Each number is 50 + 10 x the weight over its row's rms, rounded and kept within 0 to 99. Layers, rows and columns count from 0. The size before them is the row's rms in percent of the matrix's.

# k: layer 9 attention key, 160x160, rms 0.068, rows 150-159, columns 64-95
# q: layer 9 attention query, 160x160, rms 0.0724, rows 151-159, columns 64-95
# v: layer 9 attention value, 160x160, rms 0.0927, rows 128-159, columns 64-95
# o: layer 9 attention output (transposed), 160x160, rms 0.0991, rows 128-159, columns 64-95
# up: layer 9 MLP up, 512x160, rms 0.0802, rows 0-4, columns 64-95
# down: layer 9 MLP down (transposed), 512x160, rms 0.0757, rows 0-4, columns 64-95
k150 109:52 55 47 44 54 49 55 56 53 33 59 45 49 36 22 54 42 38 59 67 51 52 45 34 50 57 33 51 44 46 50 37
q151 087:42 56 37 49 41 58 56 55 51 58 52 36 48 43 54 46 70 61 61 70 34 61 72 44 48 45 59 58 57 64 51 46
k151 090:45 52 38 48 40 48 69 42 47 56 57 34 50 47 53 50 72 48 60 68 34 66 69 42 49 39 63 50 57 54 46 48
q152 103:53 46 54 57 50 58 41 62 42 46 41 51 56 42 52 46 60 32 27 67 51 47 52 65 34 44 39 59 37 60 57 53
k152 108:49 44 60 59 47 54 52 61 31 66 36 51 55 48 57 32 67 40 32 58 57 51 48 69 37 47 48 53 46 64 52 75
q153 112:51 54 55 61 49 75 40 29 36 43 53 54 58 39 59 51 43 45 41 62 48 49 33 53 45 55 60 66 55 42 52 48
k153 102:52 47 65 63 46 72 28 45 36 33 41 61 57 39 54 55 42 40 34 58 53 54 38 58 36 55 58 66 47 54 49 36
q154 093:47 37 46 52 40 41 65 28 42 62 51 44 59 58 65 53 23 49 55 51 48 40 36 50 70 64 59 51 54 41 52 39
k154 106:58 35 57 57 40 50 61 34 43 64 42 39 69 59 56 40 33 40 49 19 54 51 40 48 67 53 53 55 48 43 49 57
q155 098:58 51 64 49 34 42 70 56 37 56 32 57 54 50 32 50 41 54 47 54 69 59 54 57 41 44 56 44 43 46 41 42
k155 093:50 62 74 59 42 43 69 81 47 57 32 59 57 45 32 48 50 63 52 49 68 51 50 64 42 54 51 41 42 57 36 56
q156 093:53 58 48 37 49 48 29 54 57 46 50 52 54 40 49 42 63 34 46 57 41 66 64 33 46 30 60 57 46 48 49 58
k156 115:47 56 49 46 56 45 21 55 55 23 44 50 43 36 53 65 60 42 52 75 42 59 63 47 43 45 50 49 47 49 53 37
q157 108:58 61 65 62 55 56 48 69 56 36 30 57 41 53 36 52 53 62 33 35 64 57 40 68 40 49 47 57 47 40 38 47
k157 101:49 64 71 61 50 53 67 64 50 50 40 60 35 51 47 55 63 67 43 32 67 41 47 69 44 52 37 47 50 55 39 48
q158 103:55 45 37 43 50 49 51 39 29 47 47 55 74 38 49 52 35 29 44 58 52 44 56 47 57 49 55 67 37 35 57 40
k158 096:54 43 37 42 63 54 42 46 32 37 51 56 69 30 47 62 41 32 34 58 51 50 55 62 54 47 44 65 39 37 57 40
q159 102:45 46 46 53 52 53 77 56 36 57 58 50 50 39 44 49 74 43 51 61 51 45 40 53 45 51 30 52 47 63 27 45
k159 105:47 34 43 57 41 54 69 48 42 63 59 44 54 32 41 34 67 35 62 65 37 51 39 44 48 50 36 53 47 56 40 56
v128 123:48 37 63 42 57 59 50 40 41 48 25 56 36 57 44 51 50 43 58 49 51 54 64 53 36 33 49 56 36 52 65 48
o128 087:43 57 43 51 49 49 63 58 63 51 67 51 45 37 49 46 47 55 49 40 48 36 31 56 63 52 40 44 51 46 43 53
v129 129:57 49 51 44 43 45 57 54 52 55 60 55 39 57 41 48 49 48 66 47 51 51 61 42 65 53 57 26 56 60 50 53
o129 126:53 56 72 61 53 47 42 48 44 54 41 46 56 38 63 43 68 57 37 42 50 52 40 65 35 34 43 59 37 51 44 53
v130 108:38 45 62 58 49 29 50 42 56 43 25 64 42 77 54 50 55 41 41 52 47 52 55 46 44 41 54 47 41 56 80 54
o130 104:47 62 31 44 52 59 46 40 62 47 88 48 47 38 51 51 46 42 56 48 29 43 32 54 60 50 45 53 55 42 46 41
v131 141:61 51 38 39 69 76 52 55 50 52 48 55 45 34 37 53 48 53 65 45 64 40 59 55 25 49 48 64 55 29 31 50
o131 152:46 44 49 40 39 29 50 59 53 46 37 33 58 54 60 53 47 52 42 49 63 60 64 33 66 53 51 33 42 58 63 56
v132 124:59 49 50 33 40 57 48 55 48 45 55 60 55 37 34 51 37 42 65 48 56 36 52 56 34 48 43 54 73 36 26 47
o132 095:54 52 56 48 51 47 61 56 42 63 33 35 45 55 75 47 70 70 39 37 53 51 55 53 62 65 49 48 42 65 52 53
v133 111:42 52 57 56 39 35 58 54 47 50 43 64 54 53 46 43 40 39 62 44 42 57 58 48 46 55 44 50 81 56 49 52
o133 104:56 49 58 47 54 68 20 50 45 49 52 42 37 40 65 48 68 50 40 56 43 36 43 56 50 64 44 52 28 58 53 51
v134 132:48 37 49 45 39 39 48 59 57 51 57 48 57 49 55 50 52 43 33 55 45 40 31 45 64 55 44 60 47 51 44 48
o134 163:50 51 47 64 56 56 52 47 55 68 52 65 48 70 53 50 43 59 54 40 56 64 54 51 41 45 52 54 63 60 44 57
v135 127:54 51 46 40 52 40 41 36 46 46 50 55 55 54 46 58 56 54 30 60 60 37 38 49 38 57 48 50 34 41 55 49
o135 125:49 59 36 50 44 51 62 44 55 50 52 33 58 66 53 46 42 46 60 44 44 66 60 48 64 45 62 52 70 43 60 41
v136 145:52 43 66 36 43 30 54 42 40 56 47 65 52 47 36 49 50 40 54 48 57 41 45 43 40 73 56 48 48 56 43 51
o136 195:48 52 54 58 43 66 23 55 73 56 50 34 39 59 73 43 51 54 46 43 49 61 55 48 55 40 47 51 52 50 55 56
v137 139:49 64 63 72 73 49 52 56 46 51 35 48 54 46 55 50 47 54 46 43 55 55 67 60 34 52 60 57 44 59 71 54
o137 088:43 40 44 36 35 48 42 39 66 39 62 44 42 48 49 53 37 35 66 65 37 46 47 26 55 50 54 37 49 35 53 43
v138 115:45 62 56 60 51 43 50 36 44 50 49 47 44 46 53 51 60 63 44 58 51 73 46 53 52 59 54 33 32 57 60 50
o138 128:50 43 58 48 51 57 46 59 54 51 49 56 61 38 40 42 43 42 56 59 49 32 53 55 47 43 57 56 60 47 51 46
v139 107:51 63 66 51 54 61 54 36 54 51 45 65 34 54 44 50 51 53 62 43 65 42 71 49 32 62 65 44 36 43 55 55
o139 133:44 48 49 38 40 39 35 60 69 50 53 23 53 34 49 40 58 47 55 58 39 58 42 42 61 25 45 43 55 44 52 46
v140 124:47 60 52 59 37 38 54 70 50 53 48 37 64 49 64 46 31 45 44 42 37 53 37 52 63 49 50 50 67 48 49 49
o140 129:62 37 50 51 61 62 35 31 49 50 51 57 33 70 46 54 62 49 55 68 43 40 60 47 36 67 44 59 48 61 51 44
v141 138:36 53 47 61 48 26 48 48 33 48 42 45 56 51 59 47 50 53 28 56 51 63 34 41 74 56 49 34 36 56 66 49
o141 136:62 57 56 51 52 65 36 40 55 48 56 53 50 64 40 50 50 40 60 58 44 37 57 66 32 52 51 61 58 50 58 47
v142 121:53 48 49 36 51 63 44 35 52 48 60 46 42 57 44 52 55 59 49 54 57 37 55 52 55 47 57 42 32 56 53 50
o142 130:45 61 49 60 47 39 78 49 50 53 51 50 61 47 47 48 50 49 55 34 50 65 41 50 54 35 50 53 64 32 41 45
v143 135:36 52 50 65 37 67 55 56 63 48 52 51 44 56 61 44 49 47 47 43 45 42 56 45 72 52 55 48 54 47 60 55
o143 137:57 52 45 49 61 38 25 52 50 48 58 57 47 55 31 50 63 45 56 56 43 57 41 48 34 36 32 55 49 53 38 51
v144 141:53 50 34 39 40 65 45 55 53 45 68 42 60 49 52 53 43 56 47 50 49 29 38 49 69 46 41 49 61 38 37 47
o144 153:61 58 47 62 53 39 68 47 30 52 31 49 56 68 40 50 69 53 46 37 59 63 57 56 46 56 46 57 51 52 49 47
v145 115:43 41 54 52 52 31 47 50 52 48 38 48 42 62 50 47 65 51 30 56 45 56 51 49 60 50 62 48 29 65 68 50
o145 098:44 51 44 54 54 56 51 34 64 61 79 63 60 55 54 52 21 39 64 42 44 54 34 44 46 40 49 53 66 39 41 51
v146 141:45 35 52 38 46 61 41 37 55 44 45 50 53 64 56 54 57 48 37 56 53 32 37 50 44 45 40 70 44 42 51 48
o146 160:46 58 23 56 50 46 69 61 55 52 60 55 45 53 35 47 47 52 52 41 55 63 51 49 65 46 50 46 60 45 50 51
v147 105:49 39 65 57 47 47 55 49 42 54 48 45 44 48 48 45 59 51 45 47 47 62 62 48 64 54 60 49 31 78 67 50
o147 108:40 54 60 58 50 54 39 48 67 51 66 67 53 48 50 53 30 53 58 39 48 48 23 49 37 34 48 47 63 32 31 53
v148 119:62 58 54 50 57 44 55 39 38 54 62 57 54 41 34 51 43 49 62 44 56 55 64 51 41 67 52 36 54 69 54 51
o148 130:44 47 73 51 36 51 37 53 57 43 33 36 45 44 66 49 59 49 51 50 48 51 48 51 50 39 57 46 41 34 58 52
v149 130:54 49 56 42 39 57 48 24 58 52 68 55 51 53 37 54 53 50 64 48 49 45 58 59 31 60 50 53 59 56 37 51
o149 125:39 54 56 53 50 52 61 71 42 56 38 48 42 30 61 38 60 63 45 47 56 58 47 50 66 40 58 49 48 38 48 50
v150 120:42 49 68 49 54 63 53 33 53 47 44 61 36 70 54 51 58 52 52 49 59 43 62 44 51 49 59 53 33 51 67 55
o150 140:44 58 39 48 40 42 46 57 67 44 64 44 54 37 34 44 51 43 55 47 40 58 34 51 56 27 38 40 54 35 43 47
v151 103:37 46 51 59 45 44 58 53 55 49 35 60 46 58 54 44 40 37 57 43 45 57 58 44 48 47 49 45 74 49 57 54
o151 090:55 52 50 44 57 57 21 55 47 44 59 44 36 38 49 47 72 48 43 61 41 38 40 57 48 58 35 53 27 63 55 53
v152 129:63 44 54 51 51 66 56 69 47 53 68 42 54 41 52 52 38 45 66 40 49 33 65 49 62 43 47 61 60 56 51 50
o152 151:49 54 60 58 41 39 52 48 46 45 32 56 43 53 49 55 64 64 40 36 56 58 33 49 35 50 42 38 35 51 37 53
v153 134:40 33 62 37 51 59 47 39 47 47 35 58 42 60 52 52 50 44 51 50 53 37 58 51 44 45 55 55 33 55 61 49
o153 135:47 65 33 58 48 47 59 56 70 53 74 47 42 45 38 51 45 48 52 36 43 56 33 46 61 48 35 52 61 40 38 50
v154 123:52 46 62 55 43 46 58 47 60 60 54 59 42 53 43 48 55 43 66 47 48 55 60 47 44 66 60 40 50 69 52 55
o154 131:43 44 68 49 53 50 26 60 61 50 52 50 42 31 57 44 49 52 44 53 45 55 43 47 44 27 49 50 44 43 41 59
v155 121:55 46 30 40 47 67 43 55 62 48 53 45 54 51 54 54 50 53 46 56 46 38 33 54 49 37 36 67 61 27 33 48
o155 137:54 48 37 52 58 38 78 55 28 51 40 56 57 59 42 52 51 54 44 48 65 60 66 51 57 64 55 50 49 62 54 51
v156 127:44 47 53 48 52 61 54 60 45 51 51 51 49 45 53 48 43 47 51 45 52 37 51 44 77 53 53 47 38 56 60 51
o156 129:54 53 52 62 45 41 40 40 64 47 53 52 49 68 40 55 51 44 53 42 47 60 43 49 31 39 34 49 57 43 39 54
v157 123:50 53 53 37 56 87 47 41 53 48 51 58 41 38 42 50 39 59 62 43 55 27 65 65 40 51 60 57 45 38 35 50
o157 122:46 52 40 50 44 27 64 54 59 57 48 36 53 55 48 53 55 43 53 47 50 68 44 27 64 50 41 47 59 45 45 46
v158 116:58 56 39 42 60 64 44 56 57 49 57 38 47 43 48 56 58 63 37 56 58 46 41 56 52 43 56 55 28 34 46 49
o158 103:43 46 42 51 50 32 80 41 50 64 48 57 69 67 50 51 29 49 60 42 54 63 59 38 52 44 55 48 73 52 48 49
v159 118:58 41 43 48 35 49 51 68 60 55 68 48 52 59 57 50 52 48 52 52 43 34 43 41 71 48 46 49 69 51 42 51
o159 100:57 52 48 62 60 48 45 42 32 43 40 54 56 54 47 57 57 51 36 43 55 66 50 56 33 48 46 54 38 57 41 49
up0 098:56 56 43 50 53 39 56 54 46 53 43 33 74 61 57 59 47 54 40 41 52 53 35 26 64 31 51 51 43 63 51 67
down0 088:38 48 49 34 51 50 54 44 37 48 53 47 48 63 52 41 58 55 45 47 44 43 55 46 48 64 37 65 37 53 40 48
up1 110:55 48 63 44 45 67 36 50 45 49 24 45 67 45 46 51 60 42 51 52 40 63 33 47 37 28 50 35 41 47 46 70
down1 110:51 46 41 59 68 42 43 58 52 43 62 29 45 51 52 32 43 43 44 48 40 42 67 40 58 48 47 43 55 31 52 46
up2 112:55 58 42 37 53 41 30 48 34 50 65 60 57 47 41 50 49 33 32 36 40 53 49 44 50 47 42 39 51 57 38 65
down2 109:47 44 59 50 38 65 61 43 55 61 49 42 43 51 47 55 54 59 61 50 53 54 76 59 40 58 59 44 59 49 53 49
up3 108:71 52 35 40 52 52 50 44 40 64 46 48 62 57 49 54 46 23 44 49 39 53 57 39 43 49 50 57 49 74 62 72
down3 119:37 62 46 46 55 66 51 52 65 53 52 44 49 58 54 76 50 55 37 54 55 44 41 50 43 45 36 50 49 35 50 36
up4 125:53 71 52 54 59 52 56 50 45 55 66 40 73 57 46 53 43 51 53 25 47 44 48 52 55 32 58 44 35 35 48 56
down4 121:53 55 30 55 47 50 60 75 44 41 39 59 65 64 59 49 58 42 56 47 41 35 61 41 48 56 59 53 48 40 39 62